Each number is 500 + 50 x the weight over its row's rms, rounded and kept within 0 to 999. Layers, rows and columns count from 0. Numbers have three digits each. The size before them is the row's rms in percent of the matrix's.

# layer 9 MLP up, 1024x256, rms 0.261, rows 515-569, columns 128-255
094:439463451451480561486501566509476501567483492512523533504447543508518497493556474476520559531423434462472454399453606510504538503498564513504542530572520485560397415533460463519522460436551568555413477498529466565527473482536446506554539599453453597476440483474495543444396532454451541385459472519469606488471526448462543524488421591440470394615547512542501476597498446447458596505401
099:512490496433485515503571593413595447468465521503508520497465475539524449549492450506463461465536579503402485372507382542559526463519652574580448439550565577523538421554424475543569523476558488449517476496576492518503468517493470462489511382465546541535410426465517518533608567490494547497458433512477550459444453612406539519519482502525501500373461564474406531522502495473495517483564
095:448542462486511554468496482414484453556454474479491523497548560511475505490556575536495456517565495518513545523487449606524477480598492525475432453499514490426515553550471593453451467425446586442510479455513497497481424490507545471542584471499452557583551461474516474491578444502573549600494548491567553497449479528477463516473508436483641651453537482493621507504397508522513514551527
090:550507549483455418483510481461472523560567547523532479507544525506461546517427422441455454487483543545369548481442402439541516505518521511459508447435495546544511574519432493510503408607471462425490517573484468567472510445590451478459471536494458543594491456539433565482527451491436475490424568544535452487515502524510497456511531642634531566487509473477468499561493519481474499576428
108:526509465445502484596462514467500481437446499520447484532464564575422538601512452406494448535414517541421414532469438513410461522447544470508509468410434575500464590510499436535434506633443632535404507545456407465478513574429451474480567456494481477519483549611497503416520501486454533483518459453439590469589434485558532538476434455536513503534519497463536455490436500558549420507496
098:603475569550434552507612454522468452513497539525530460537535600584530513487559539505452431545484516483437570514548431488546540575518494528519515409487451527538520425457587411578506462498456484458458483514487442536577566551535534502483563490478498548361431539467573506548495496447438473478561536454502554498586579479603434535555453516557519557418470561462492504417619495575485482564516
099:429494450553439549537497474460610477499456549427460439497527428477442424563488470566495454634577552512505459382413442455563543515510544510478453560468477440483491505536472557556522587418464428554517500477500472555437525478508496584419554409546421455483513607499444436557495513476555580384563511484487555435560544538506475483512578443507485482405451426434508484413554433470513405511491
095:494504462520420441480622521500492503521504470522437478490531403540527519471498494459477366512481448532577474515550549435490477407588521517509541471514515556431606492496544491585546509571567523513521500486456556544502516421540464483443457454406562505535423502481527480448514505522550487617435518613477566515555414535555460634490487533496550529506512543436462481422479476561496545442519
099:488519497565521479420424499427521435604495507544491547632482451468450524479423525485493462497455502525590523489496481446489555533530486435471419578555526483415520444579457564486555557536594468505558507429489445477494518536410527498483493464504528505468403504482428440450478503507490500456593507560483486470534518500538451490465556548457516584400525476554467469436443409525471585466599
101:554478531553500498578513552481504571455531566449545471439486504562511482545454466444613577431490499526472552473422443475431462692506439446543513562493497488495454435556483417491455532459447523544443464565594483565393511515628515405588559618488510517568485455491542500545530490430519499503438493599455505415485575537496593536514515491507486464536481436457470501519467479520568522516525
096:491558501434514479559482459457597548548428499473498449413536555633420469509449464461461505534518544619584526518506585487538460467541473516558516554532404475542462554479495547511588551448439520584550496476418499505450541466567447436548465476495404603506494511418519471413552561531502546596552495554577531449576490498524472485474457535485479490473481482486530489516513550523446450515508
102:478526511504491605487504469453621541458516539500611544523513555457507512501486495515548512490552537457505553475505557441508582465485598498417492474441528427480430484500477485517442510606429656498487546507597501563519438559502483487425542523594548499501462449449452497493570504484552554566455392489494517545474497458513556456486498488544483413408453532462536523484511555453505473451449
102:470562529457491534503518434591405468471435518527547482509400498579516496441583448550526469551504553581468467464490494450504566496518498544559620460542492605501436501564508585498420467481559451501470498413499529452508475499534427569505417564556521516577491458506384479458465475589515489501460557464466539547535481506634503550513493503462497493483504547449493547446606497582529469474559
110:511379499496489526515478468503555507440493503484504529527385548465523516528527602384478523534466450454369403613459470523496444490564552464496559495497430451535340465523506514439548463550449555515533466569501451428445559585569581482548433545488536502547467491473576584571506556576517484447590537473481513523555445464529573539493457578529559525531481474504520496568576496562425480541491
110:524573500456553569529480522458473470531513554535503492435451444462538476505528469479405406487448515556453468488472522579424445560505556435508406496517423541573514449484557551591574524471484440579491415385513438610477530615447470504485583497475516457492450505613455513477485543521346490595488447550493552449502520419490529469485512469449420514478544567429542537592576433443503377453575
092:606493436459487402527428495473488521547548547531612470542450511435421515533488620548447532469493508618587491534445516467576551456471540485459456540446502515475537474557554498492499618544511501461462455593522442474516569538528523502480535474459577510484458439425523476452461555545502421452406537476483468569474527462528519525428487518480461551537520385480464479450517485482446440508591
099:473478548472585424412527539500604500506490471573543506566491555498620451497480524485484511496444546564459434521468459470477480534534474389391453428381565576480443522501603466463540536481424517402473484468539477528459540524584556465468503465540494451493522504505466483481465459499488619501409579540529473499542410616465457510409427474456467619460475493405500467444578565439430490520483
108:565466438545552519634507515458505521432459573477564440522434513470535549560410456533445505549478404546503551544523486552593501480515441490489460491516483519476427486493526535487528481466406567543483521402528372526373585407534465511517522570420522588522493470515528484499469532522538545506490554511469525516462483525514571418417496473471465428576486547498486499513513388514517493600507
105:520410522523557477570452513550536548461566386537554488554454497437551584495451375479526514532500525636537471462481512497529509488524490469516498459475510491517510458493486567505552489609565488508538500484536431498539482579553448479490491463542476560593478501460402455513516473515503462441408556556514568543472479471524552562535391393516495490547460431553542507463551481446498557472481
102:518564444579509517515473559544481449585498523432519410461521503526450471518539511462537544493498491450535508453482449544546527519527561492506519395520489540477544527477502513456491471515586479481504468461495494388432530501519465515559543420568421687441531404527515469554479607524473541522557523587493562540539627475459425500497465601570509502545461470584495494496509511503385594497543
100:544465614527547469550481513390595418401466420477514435467464556474449546559564507537519490494519542520458489464477492535415504478475465477478506437565440441568526418476443447466509473587527501520517441523536520554480462566541511447512340514549588579492512492475558527546474493512420454565512472459470438489566546525538510501422504479603479477538460563549395455498471556489491547440528
099:534571542363591651511462501485506494593403505498526427519559508462481453431468534527575523467432460519481516511506524512421427563571498453564544533454510537507474505482429492512484550573404556467555584475442496490485516496425514597432509490561616520471463539536551441456487517568460493562484562588539462454548619386511541465541565452506498438535519457517514518587492523483564531500472
089:561436529401541486529474642383489461486500523495347556500467476532498473482566489392464461479542500565450448577469512426458521459610462517515396478499506542409514498632526399534471511579508520528503523574420451486550413502530431572414598504409470541439565450463568585476451434491525469486440460548517484540506471470554554513508484523581522567581451538451465451540533554497511471564425
072:538494469429572469483487560542480515458461472479543570458414415538403481547496487498527449430457425449498522494497498462461478453458470497519456547486554472462493404525577539534457424541497518498553508529602458481506513516460506589532516442495524547412511477431462449464464480515530670482472461456556525474521436479517490541397541479555538524553529403540475393502525586476564470481606
110:416510597415568498485520477537513493446415456419400444528494413448460516419506619455520540529374601521503481516507470529479470576451491474527521519508479465497427519527506389478448528450591538414556530509454430464566534460409496456498373544560446556547498525541513499548478474551583603480602535456478524517480530462578530480522558537570495541549477484521551548486521505477577459502629
100:480524506514423526381493456609508566487515422462427506510518470571505515577532546548478467462524457422485479555526395425461512417475428489523483383502518562475449479576566484536538494534477557528517489471485493487479462477439468469510521587450539460420493453523508635463551410489534544518539450475552473554509482496507483512489483475431539473544527554488458502473506418520485444520517
097:533560475607526507503519596515511582513559496515522495521460533493543533554563467441556444402403521600440536545498423574520463488522479453456447503510499530521546571462517519491586445485482545516538585555530431536551544463483402554448507642467525446465524477494552453510438499518567507523395431590470573509509532524578559494512398473485512491472564456483563537485541482545570558448534
103:578499560523613559581492447501442485480494497506482495535522508510544516487515437534502546471534552474588570533472472475504633501587496453489450529520528354594442482460491593485631513457528469461481472577597453501560440486460504550479531512539487525486463533487494513424472475580479502449403475585456487492534508537630547571528507430534603472495437537553454449488454543537558529560480
099:591588546523455507521488481570513515516560505508578593588418476586534511453422471549501422468506481519485437489574525589510457464499500553450590440525558561505477471484594430498458525508497531492424500534578468561468549473508546475537461559586502558480515609443592525538495490430504487499525528528563593509367597384499407571442457513379587510479548566546588563530475533425390454455551
102:546459563470526445525532463501525464465491520481473443550440469504448397515434518517550463535466557475480475537580479426487419548437554451597525581494545476553513445518485517445466552416549538499564487462501485466447499455494407493549505455555479510420501400513379549462524583528483524537519469508492470511520386479597475487452566489557535504444455467435472517471497490601488447591591
102:570474503485565491508562510507494554545525501556472533488559393470462495521444549473457520507541541540447463529508517486451451436541472508512533464470530443446506480520545446533544561468483547593536506487497509521419488617490515492469580512517478532506458572603595479441585530570564417471520458500496437498524543537532529496483543554517534460501506530331518601505356523618494415446416
100:546380520548492539417512466545437474579413524554446475501445466441550488518463514475559451631458484519487442538521528533495439537548446475463461489463461375572456448481485470496484608473582541501485485494567469478476424599518536470508587486464403570444538445527555522520547500568523549454450563524603599483526418456505518473569570508471470523378465446459554487509513461500465569561532
097:526444509460499456462542495503488508580562493484434475463524530464543548511550502469478587481473542474624463478490504509484470506541559474453538531420418489469458457490492447562583543381530482485432507500499539530461594460559464510487503577416575460563481362584575574441423547565438490523497503524503436441530460505539462505537446465547551479489502485420507506515472376444463584510562
093:502500535511496464505540528502444491467468465482512552477494494483519447514523540581498505551398439401453398548428492410553410551519412451514458409434563468475504525414619524515518546580456497451494433515533520515449500519597587508564463411547470494495588530484483588523398469496488449617515512535464601367566485550520517479454495469561507462511560555455462509518484437467448439500523
090:572494534503461447641546470446573533466421515563574477516470492462539558427573510433504493509561534513419425525462464365568471553488514567493541570603500558511522498484517467432500573569523470505509492491513552600519568405470436434510485460462427614478620545525498586516570465479432490525509520540474600507578435545602581536431563556586489444498468531499520599457468505442411497533495
107:553455582634535438525530524604507582460482538522524536454462477548571481500470388517465474544402520529555432595427421523542516491521429489434493532445517516521468462452506514529452452513497512512415459401510535478512522449542470486515525626484455479531589474586398480483405423494418545475534490479553549515479475444564575463492514573512453515506508503456617450506415487578491472570507
102:468559533485578536440435551495555544499538520558546551550490406554407534526525511493528395568529478538523468451483478442482461533468581471404458439486424413464465422490474475441463421576535532549500478573568574499499514561392478458441493501563469496469556556586473425651453481567491471506477480463522513536449447534495548481533432450579450423523472507487477522553533532474397491564451
101:416523479539568535618467595615481494481383516414521472570495478416552511525473534537469494499469418475526476539448568523565515594430499558471465501551483495480555536513586590451545386439483463403456539424568582411554477529503527548564577557497503476540542514565440516490503528398539482519519465484435497441511504473512472525479539501536591440470454452559528472620511550452468512470510
131:492465474491541416385472457518507478578495508521451565463489467505558512459433415465481507480529500543573536486460466473478476501435434514403442508518460465538427487605459506492541455553461483481500492481443486438468453440479569506576496439427446631419582408459537436440551561483479504465515429490425461479503397444636526470493503473500561530403492556527508536513552532537504517548483
097:584405592460551485513523517527475475541441570422537540502506508509508506479530538459579580604492460465468471536432543479479528562526562532476487508532523537462605420490542469481522472507461467414575469475487456456489549434502518566523532500618460444476447346462548529480510449461419549506604562379577493507537528504640512484551543535489512558470549465473468468494551535473515398548458
104:451560452533448565597403522412505466489491491504500467446531398443521447620512465536517509563446510481497416584392440480506405491431516509558515525443554556507490424500459483541558555471526543521550494370550461508425486512498487522470494515448518603402440471546463475481452602467524456528505578512546420413441497413432533423578516465462526391510571513439464524527497512528533534567525
106:540434535465446510568532555594482450429556525492586473478470483499413495498533560483472499501557495490473491439444529520479513477508515491512450441467581591556555488532447438501514487511502562533473490506476612507484492436527509581587593533563566555444514473520437425508541471452550532483581508550562485519524496542452507410564462518480537433548447514438600468404489576482473534482504
102:445526509448569476516644482459492445506536548479437512562510548484425609534503493524551528501447519528441475513499525565536569511482427546522554464496415529497555466475495458502512525505438532493478492464488492375496443568496428508441476441533494551535507547469486476521511488523548548477399483464542557444509605623591516476515519562499522563461437539456458480418506438422598542440594
094:490494453451491507505514436590512463512534419488535467548545468375544518536487453562459553580567402540449507393484464560469658645503548559419551527528502517484469551515543502456429559599533629433485466551470494462506508521484518480522520454502516508534458493551415583609517448461529535478538471492470535464535603531464520487444442439425472506498544434470625537496460516596523480489448
102:444468427468491364495548406526569496489434578457468432533555567513485385460553437502468460448563515429529481493501489551403430486511535529540456446495472445547520584502570562554492478449415443538517533478493431436556550474435530585550478528479425503478484544502531452436518599470459471389505543494577495511477490576488477504464471508608436521513499534415517462424461487437447473467534
098:484496458512457412451610470576516472520432514487579408524448503584501538536498530499417470498423533510408525447532497544553539415534455433493555483556432538554408442603453587551469444516478533502461451498481416478441442494550357440447488552468487530450461466499488532565491474422556478499472429512559473532571505438459562476500503449435448452530440523504532589525493562436456402520539
097:508500468548535477542460533521651459472411508537459498452597468538488487458470497454449538512514490551541490503415524521558466560428475486498552385541549504557570550535457544378439527573415419523546567433475537584416598494532486469488488565483488487485489500449454475460491551532498514406518525497453453454567576546460414473558537531464469551442506540513484461511486540499471466464490
105:456512455526499484515462463622577437515555367437540528491520516532482500480462582534487516548466487546556528491561590528426511513445495471520457582447436448595478484479515545493483384455494548477529490512452527530422468389556518555499516543370499494443560435498589420485510462509495403486450493534483467601559539518579536561471510494460574476508416498524528451479516507525460570461558
101:426444588474496457551493549497527537573494509466407472470611534440557520525561592471477536485400580501464526476485441471516484519449410529474490554457514504443527462488481513507497529516519504507583550581542461485480486441474478516518489550625426509517577490547531487477481539448522507435530577491491629532538490445542477488469466424457599528459443521480535468486479548601487508477407
091:462457478463546458519549568510501516567479524455480533586492381522505493489532450560610476482515572505501503453474504538424561644539611547515410474528481542631547423535543463437562579508518448574506409464520501535490636511508489563494498580553487527489517521559564561513543513541537399477496490491566529454491495530536414545523520540503496482476462517496446475482476566552543513492489
100:456426495437546512443522546480451391531450507411526485632546603505485533546483459443567413482494482499440509494413504464489400437438541607534476526488466437478476564631569468404466475421468544447457527502547521547576488489561585428484566405453493514507519482458503528517505449630453543474566420453476532622511539523558452507503451454429601545513582452446439539451508606485508604509525
109:490506491525517455500476558563464497458555459551564397492446371412491524499545576528484431610518542558484542504527431466441449510513514519491455452557392530396488557475434515655483473510499580531498549432412423554549490546485477549483483516509521414503460545459505478462549534594472566526534430538518492476465386368449526463436532523515412353497526502443541468541410520538482562431513
093:459529442522465500438530515498433519481467604484516537473471445501525490494390532571563532458467441482413496491440550483460497403430543555627419509466455482468519550502563468495562477453449436543487561473491483540476493389550530580568544446474467548535468468542491547475558551500559518445550508540507453458442587531472571512515541489472524468477524507522581544518552518522433422398505
099:435465476489557472599521463477565440397529568540428482534472536450411578553525565443448479539523539487438542506544454527501427558462404554435490444532472571512519593531577526463536397494512473556550527543592489498446545448508548390513441453512515494480498468450554556477520496497431472445434510478516508509330471458575546533522467488595506424464510385601540525550344483482466527554496
103:520512497516442483520459631453477546468438441504495567497513610440486472561561532482486549481491510437480489456489490470489451560558499537510597387491516459515475515481485572508413525596421503367642494473451449508575539510557554558528527536438502476517521561514520455442426516547531470521512520542471459533471536441470423502445419521564437425539568454425527390500484520390429441492614
# layer 9 MLP down (transposed), 1024x256, rms 0.0629, rows 515-568, columns 128-255
094:514522560493478504467507555409514500453566508435535458519504582493497495408487573458530512467514475480503464588494572502456499512509472420480513490442576510520528567383477463497481545534496458437410498553494520471361443451522565548521449524402494458432462506499451476496536438529450431523532533519487499576560443595609509546465582441575552615518473476476581464521502434514473439555456
099:468475487505466498539494499514498445494470433452495577533553551605472566455580493476588517534508536567448543453639440540504406409490535540527523457425502566531448424551478537592444527509480567401498513542430401521527507436548509529597533465566533487518531555489490518587463501551491427599492560454503487463548566518489580535464483499537466517418438585519412498440498595502489555543568
098:489589513478404481444454498469514484524521548392504403513461499438507430446485508575453521478433508644464358561421481485454562552489573445574644534430454516539473484487428417453492395493538486408513561569574576496412554433513468394413530510409543418583527409516398518463469528548498523482535471499450490494500476433572543535526561501603508380521481460613483551573478448524440482434551
097:450506518412558491497521481498468536511434500510542495536528458474516598496511530490445513505538397544517573588529559547476470461480609482554481494585461551534468597478509494494520495503508530436443528480484396535488602536531521458491528467486510411500450460451569430496502387491486487543479491476533493495490384507537534568455528553420485614479506561426509406496576517481501459611547
103:549515462622450449480416491481453471479476474505539531521482468506430572541498450520448522526478406603482497413521426539396444491556486450422596567563478525516470547561467493468522546629532546410478510474564419464463343527547519557465504480578452495525501467485464422562489477510480508544539484446551498486503519448447421448375433439457458485550468498520375522512547590465450507444436
104:501527515569523503514460471523611458564479521487501499470477405544557541588399612554412471515431550479580461539417484509490529432506546398500476615521523471526482450501495617487497487435530494556509584537582494546536479523561604515510558476458478489498490472444532506487499532479481510485448561498562486545544557559441506564411462504491499455468519513605515444576555499491505445471510
099:444514545403503435547527478384479437560526556471491474427550550530453448498467517561546524578515386495473568549541416381512556432520441483454535485476495421500539474459543546527487530519487472412529503459536509473547433543507601508522447415488457477503397379514429524435472348492495497467476574534424470432494495461476551551587599536505581474494477501410390466491467482518610429431524
100:458532371525449561459521508468529633570503425432506556482506494519462458476571563484481510560481559504512555500538531434478422483482540478471501460552510509446477510565526510534591474522505424448572514480482552415561492514440406561573517502455480463492400415535457409495526523504584488505528456496510458451488515518440551484532410403435515524479550421523493563521545488466536465478427
102:509435514478390521554572484501532514553469557507519483423460507467519463457477534614462529512505451367482566434521527514556472441487505432486591519487436514433490399388563564478486521556593483503418447520483465500498553511467518396465446446482498510532541592536452477525458413438526441499533514449469584605501516458528587540535478586547478520495522397503463566510533508598515543557517
103:617577485446474477472548571553501493477415534475531523545399466579447488514417535519523452518435494501407423419494549523483577510430441526474538595559504486494467525548481471475569495524440468525516462552542554594511488484470390476413393478462554530566594528512521491522511419451578477515465473586481406511524440541459511545536552446526441560504503488548567490537523488549481520485473
099:538423462552466519515598528530452571489482442482397564467444427491534542434403499463461511586486551547512474534518499533487445471608428568428418457430473582483484439453514490459558530404475437502509534526405561445525445438437507524481445401481608586456521409555504397456448583437567501483412434474448482527528526471594432542575555481585517480550499478470434553500615583464508543561456
102:449520571455322436564592475478522530540426575557516523554496498446513500472463453480474469536464436472531461523566573506502548493527437580518445457516493541539535531500454451494537499563429428533443516460479530416478531518462380519465494515507550549583592569451447493584434479497523484489486554406439514532447398533581483577542483514498508511558543531450391378528575440587564496573530
101:446434407642466501499465499451506444530488548489465510483544537414523526474478459531498391496550474451407472471514420608443495557463533471460475530480506520473549473463469550552508533451477484521485622509438464509472481527450536539464440432566523449446489482547577450404473463467544537501483581579428494467502466439507469519441463541491410487528556632583510472500540460536539498464396
103:467501578440533506443521458519561576444541413517503507439563447407433517544525563483549532517505532464492576475458559523490519495503521603469517576434463475455458543550552579611479538375431507510497488500541470542519532466505475492509421442583425457461438436480494507495495516508575419511478482495484529534511430507496635565563506456529543422581488533406445466493471476418483501483490
107:558512488467471483559434511447622574518544453433496445560448451534504565475472501473422409487545360477457487579579521479501564547494437480501545570471573431494592509426498569515540467388460488490485443454512503549436546552552450443506509406474557471536448529493548458499556416454566403450442464503562570441524462468456453559540475547517496469506469525552581552537527431524467418485449
097:486479444527504545444519476585413573444482529483512578558529419555496421475543476431497553465526546398456545485477588480423476540584566496438530426504524469540544479538509521585437455513501643520588421539468573433500427476545540558491456531481382482437485570538538628586503498509497468500439443516475494438531514499615487543574431578423506589394478542505551513512520545464561456530538
100:448388487439514491551444487474513581463482493479567544461531504528487557551481561547498521515515504480562485460491522504463529467505451403468593536465483503482558504427515560530465539466507545406579595433360431476512550475478646543484465497518517461568476458505373559630427550508533607493494496535415493462466498526571452464423592462405447575518538431498549516482391569465490430574500
106:511436519557519444575414438466427446388520498523586514551488476528477508484427610490486551553578489516582480535449551544502556545471547537424439498530514531495482418488482461527466500501365537556493545501577534484526529473513536469547462429520483587451511423593438533547515469487518546465421505505503484520559558496486566396556492507479440509411547466468570421523545567539505531409464
106:502459468566444430525522431635445472460521501494540451520462477425405523510489518450450502509442523613534469478550520443474486508509465378506457477511550560586554555501469458481508562492486508511550524427451552446503506465426464449523461524398527512492494500566523417470507452577516573506459539513498480506493526473463534534531473530556473419481549480468525481508525456498442428475447
098:455471453506452566468432535510390498471535521482599484502494463481505481424436441512413491559498478531513502524517454513571519537580461532505470553504525444431553398578648493488532399528438564454536523649378443519550539488577496523484532589481592556500486554427511497504526507547498496525569558517508539519484482486456569502429464483441483538448463587558506476551608460564586495457456
101:449491491453508507472596586465490492469472497385488431466442516541464487562503438493446545445456503530537477608431468491480426544517511596417477445483509544486407500541516462565589438504550526562477431571472487510513381463535514546426528476536514511527529530472489459494475484522478581500549484513583474505527483581536516376538488443500536547474488469494508557483553467529441628506543
102:484461420523507532519468436469518531580513437584473566490475567503544522476535458463432499526580493498484500465448529450506428478520567515486455433531559483426485468505428399494572550515549479572519495434427510520481570469566550518506463471434478491486428475618502493502514513497381489420467508453533541422520542469485564467396460541536505552350428582520464682460544492466590467509583
098:444550525429484467453525509531496489524523478532500446585606605481548521443423517429439457511535407494520567588409583500497497470527476470484459562474543389503500564522468455464475508427589561615520592488482516453426523493444531525527553447563400476496494531514504444531487550525466495517449513489430471454521519408486430484576470539396472389447404490614566518525582455472582523495492
093:626541483554523553485538488547439596475410483496443505475475580535573449474423509451490457429506550550500576544372538543477442611575495501535549471562529499516505445494484555479501502455469407535414513415486478493501484478612478520472444542466559454527474473577467519516550523498468349531544436395626523383487512402505527490569541449451460565476482503487427557548480516498497474442493
107:537441465528558473523516464429507506513476581525548494425440420468486497605512530512562425549528510538539542563489514504546552466487413542451517530590508537516425575449480556556529453521515415551470575478447513502449502477486492522430465468545508483456466485533342529489429497440477612584484483453570495467423494490503521580493489489493455488412551447462553520583437516533629523469512
103:463520549547458488463573492526493510436531541462445447500606413541525488460443514393537477483445488486400552521543525556544435479484478488608487536519470526510482485452466494560516475509455496620480415485478510432520527447471538477561610429438483568560413527528484424540372490417529552429459524405537493506510472577446325449568478420574444504437557474440461548566477480458471405439596
096:467470437460490448532450486493404509507586537579481561518501516485543500462547536510435459518525504466527520526500515536494418508451532588527587538565558457433478478461521449595452443450510444481351428521520535512451505550612567514540533464478479524566567554429497516554451552492479563399508528564430415440514466490438575466427432428538523510465554500485479545541522433550538453517541
098:446514451524458345498508452486526473506466424540544475504539514484488539420460481486478592439529442581551555600531461537492508450459520545446493524503581464533488525570500522446559541515558486445528544531461529555539490490425479632608478534540512525526479557560422456449447493515461392548427485557496576456497516528538542462525541464415559489470479538478526420602456503480543460505491
098:563485475462545510513484512505493491610486550520494557482473528530494494512538487555471478480457536435473465493547536556454500463551476519438559528500564501515502473503437505415553539497494511455650483613503524495540521474451529534524399537570479435471452466484558563439482516538432597523491381531477460475513594447534464474504571445553515514544487515440527648510517528487550434466562
099:486502553538473457481572544629462506588466480489473541501501579580444533491546423575472480465534494557590559540531366531489480473459522386548498486516535533566474460494489521508476448482473513478489459527504506585526471526512428470384420532527491447498433436472455536502512516428443427479432592569458522431512519565553474468544513446430505458517586437480538532500529511540506451571448
102:505510466589567571477458616527470474520523485499584441459426548508557548483356526568492495477541538574453509562540488512444498468445485521467375619418483416620497466454528519473434434586506551496576494545576531474513531547526499540529533565526520478497457509508544475438573564482473570454582515560546466504494495513499492501503463516466580494559488548474536552497524606500514505504466
099:421455534470413542573544593478512525520515444476569472429521466530550525463471481543470561473496542552513483515450522554480528457489553398542516586517428423542523451470473476435497555514450410600483504469556539437484603503404493514471446518559540404564413514555577450537512563391548499391515447485455471421602436498475567474519515532537505496532530501556427493498533551461432601510566
099:483578550510455410467491482487493500455502475556350537580505477491535460495452552508491522474459468479386505576459482481560563507491442575510472416488571455508510484536498507536481513551419527535444499498501488447511544475541543464504439598482548498491447529538540536560514516484474425547469616601466443468475567475506548494455496483509435594523421544576433572445531527500430491489484
095:572493491463516600480510530459555495472415524521448496478495499502486398424415453504460510481499482523500552508525539500515584582462494465582564465464552517464423478457571473413487505519490500514530536569471545543500444431588512468510503439499434491465514484547497432514541490540475590459456497468578549503528493576432584550490507403460483481514494501525529527433487388510495493456539
098:434552462349553519418501525551417576578488587495475481587463448447451425432422486581505535476463449513334487528531527568442642514482498516479475514517424482491529624535468535507554464416470542503436448451493463556569497484520550517492518503437576426464496520492388515451489490523505483476464446468516442528481466399474453468508457527493558568430495463487398506454468473494501471488579
111:536459484530494520488583513482469532518452505607507524607452488493581460490501504475530452445497434473528441513501502394557489568575487551511484496514514473529566583498405537543518474534579546565451434482448555472536469429463613595505416559462502489609500572539543399456452499452495466484546567446552549534457535546525519457521572438484480523557456504612548477473527450486566609477563
096:558542552544558513523484409454520470449417432530608548518525448505455496391424506436567456505418513502490517516511555520536506457415505536450551610562468494529482439559532520453562396483589525443495529558530544499552506464543580550618544587556404447485555568550472520584407496519505519519517435500480512559465443600444548471514515448518407513462481515542504592489541493616549520476504
100:464500570503458464511433467501571456602485480554342520497509534556523473440433477420542523571452544501505524416497489488570511585520466378460452508384569556572485528458483447522512494476570536606550522467518513436427509490481493541509585495556529547495509592526447504525522511470441536561423481476541502637483437543511510489553467462512410582396478458503425520533500387534578480534551
114:507501457496558452455400475510518410534492422489494606467560518477500548542625417490455481434477521524520586497510481501501467543481492503472519532414450434428463457509477493495517546543500529493581506580487476553508495486450532512468493451372569527513536474609492442521582478547532442496474494515421449530508423434529500564501425453549538557571450503578465524520438499495537564567584
102:457534461478539466524552475388511551490626484615515440410471503510480479511575560418462487566416489511540518457493523553467503489448479526462413481459492470567632518427481438477443453440534551406442611531492602424596481478523617504472558604514508445556497513648403458525494443530569480532519578486523483558501524477425551485593522475504516551483548530542524469449476518500488446497580
107:448446520443527534512455549444484437513466508499542470451514489476569468484514488457476526519528511484544491506423496450473436505623444581488347493502540496514506475522463436540541494536411449549502529569502530460550484545493477413544474575449570434458461508595398601478602496448577486524437536515517444555461550469450493513517462431504482506512544481539460462534512482453500611491569
098:487479583567542480489468490550494534578463487419462547490436469423485606509595449519471507534472626540463568528491449563570609475548526513526521498547500518479454485494420391600542469597497599527490452532442522437530444544508580449456517399480501547525602515601457482551474602489473480527541514560500484511487484428446415461503565444511440532436484415445567536472567470499502488482440
100:546466610499561484497454515508415445548488487542507516515550553479481504544574516423533482524538498445524472537515510537493473463516561487558521463564564426572505494544497465564541449432488567445537510664536504503455457630396516581590533479579496577475429470560418550465578500538526510466443497518551603429560449506459506528574524477460539497568483593455461462466498433585545551453444
098:563496512486366440540503463450481581527503455491512552503532434414490530541463512457493537453597428540435599420439499456449505488468516470443456437459521539473525488558485491438484447420423458527569548463502403448499630450497564515515511515434529467506517520485532470451540404415497447540542511500494462588526469490502469529413528483562550542525493378475535519474524534430482469537582
098:533418481534578573467466505436558543489542504463383478527573503497549489430424444523481508545470543555523432551480512388503495506458608436494584481513441436412476487461427396605456549517620548460558474509522519490543561506447513537469541372526586555471508525483455509368481538507513474537528534487531484504462536525531558567440548444503453530538498485491526515459545493506546492530474
093:569473490451554470465472525503488542543501460547538543482458561574397416476535502484525489537506461523549411508515530558491547539573504447581466417601556511499516508478485560495541448479463529442584553567484483546491457437548514416456518547505439508541503550533588539518513438497517484428557581463372486500497403527454437472483516493474509456490490452513612545465415563545474426446553
093:542526497396533538441578636521555608573474545557593545558562523483467511476471484566481412448431468510449506526580581435511508483447467596440516488407546479409492385498418458416610487475458535437492457592484492493542515535502645517505494542503473418502486488630511507515441485512558473488458472526501536468521537517485547537450470491556500498484464572525459654552560492431472510540514
103:451495520599487541478490511448537556524515448527490486476446604507485469564544468411486653503561457573488528499459465537554513470598448373452505506554444387593499593528455446495413546485472500584531499493529547499569427451429448386579495449519589555492459586483521562439483586468458500530466527482424529423476458492514549538504587521487479396553512474517587510568479501481537504520496
100:548531561510569572521508450555492486501494498526550494444529420556610491551475493491450544492532588526461513505547480473470581393437378554517414557461486422473482532521450534469496479532523418510490447454443552493515444490543544476460450402499515496524444504472561454513540547441478466478470507577530529536583437610384517550465413554460447517509564460509547450593486444461507431437521
090:558539459458487572519483583513508427502592513557566542494511541432445542566535502550414431424456480496526496501530531470541583533499546547491520492510584473494471543501533481556403516448495522490499562506534468435421490464534549568492455457558464514514496522519476548502592433601475522601583508616492498579523436532512547493467511446508488448535521474433564450514510471415480538469456
099:392402551565473482515480566526521493455407588490545503497527475482541521583526406469516491497412432385599505541511537489492521590507440558466601433410506480489476481634468482524512551532562378552542557503483397531546483524497493536435478649358557523539402480482512529585425473453520403495497464527395472565529607528552463494561510515516506497487519492510418462454528539500541435497511
104:468535523565496461434460420514537501499497430492550594550528471481539528546524460579474544447541502537468494526568458362458515455519497464519518537536515577474543524528480470516413440428509511535448626461524432409533610454564549465622500463457462502459467423481385550456472459573571462457501477510573473575470567487576456509524548457550477466524434527509460410535449463526487495551521
099:546526482421422443541510488420621427589520502571473586493554417453498575487507403383544446544564540494511399504535492559533541458505452559536526409481496465575548588430473501465436580494444513500542488483472503442497433522483506474525496495492490523473461539552646530580459478509468393468416441456563563618474543447531543449521471600503480493492478405494462436511397524444591473425472
101:514427478610459537534413489512467518480530470578522540473477570553580515457503472634489567552516452523491535468569529418590534530491419355507456543529541451474477435586486549491536515496439485482531497504528542499516461499512534513482504475461472461503511448553473457490506515466522506584511510480426431439495543493488470482445487553411451429519351489410516487573607507613486520537536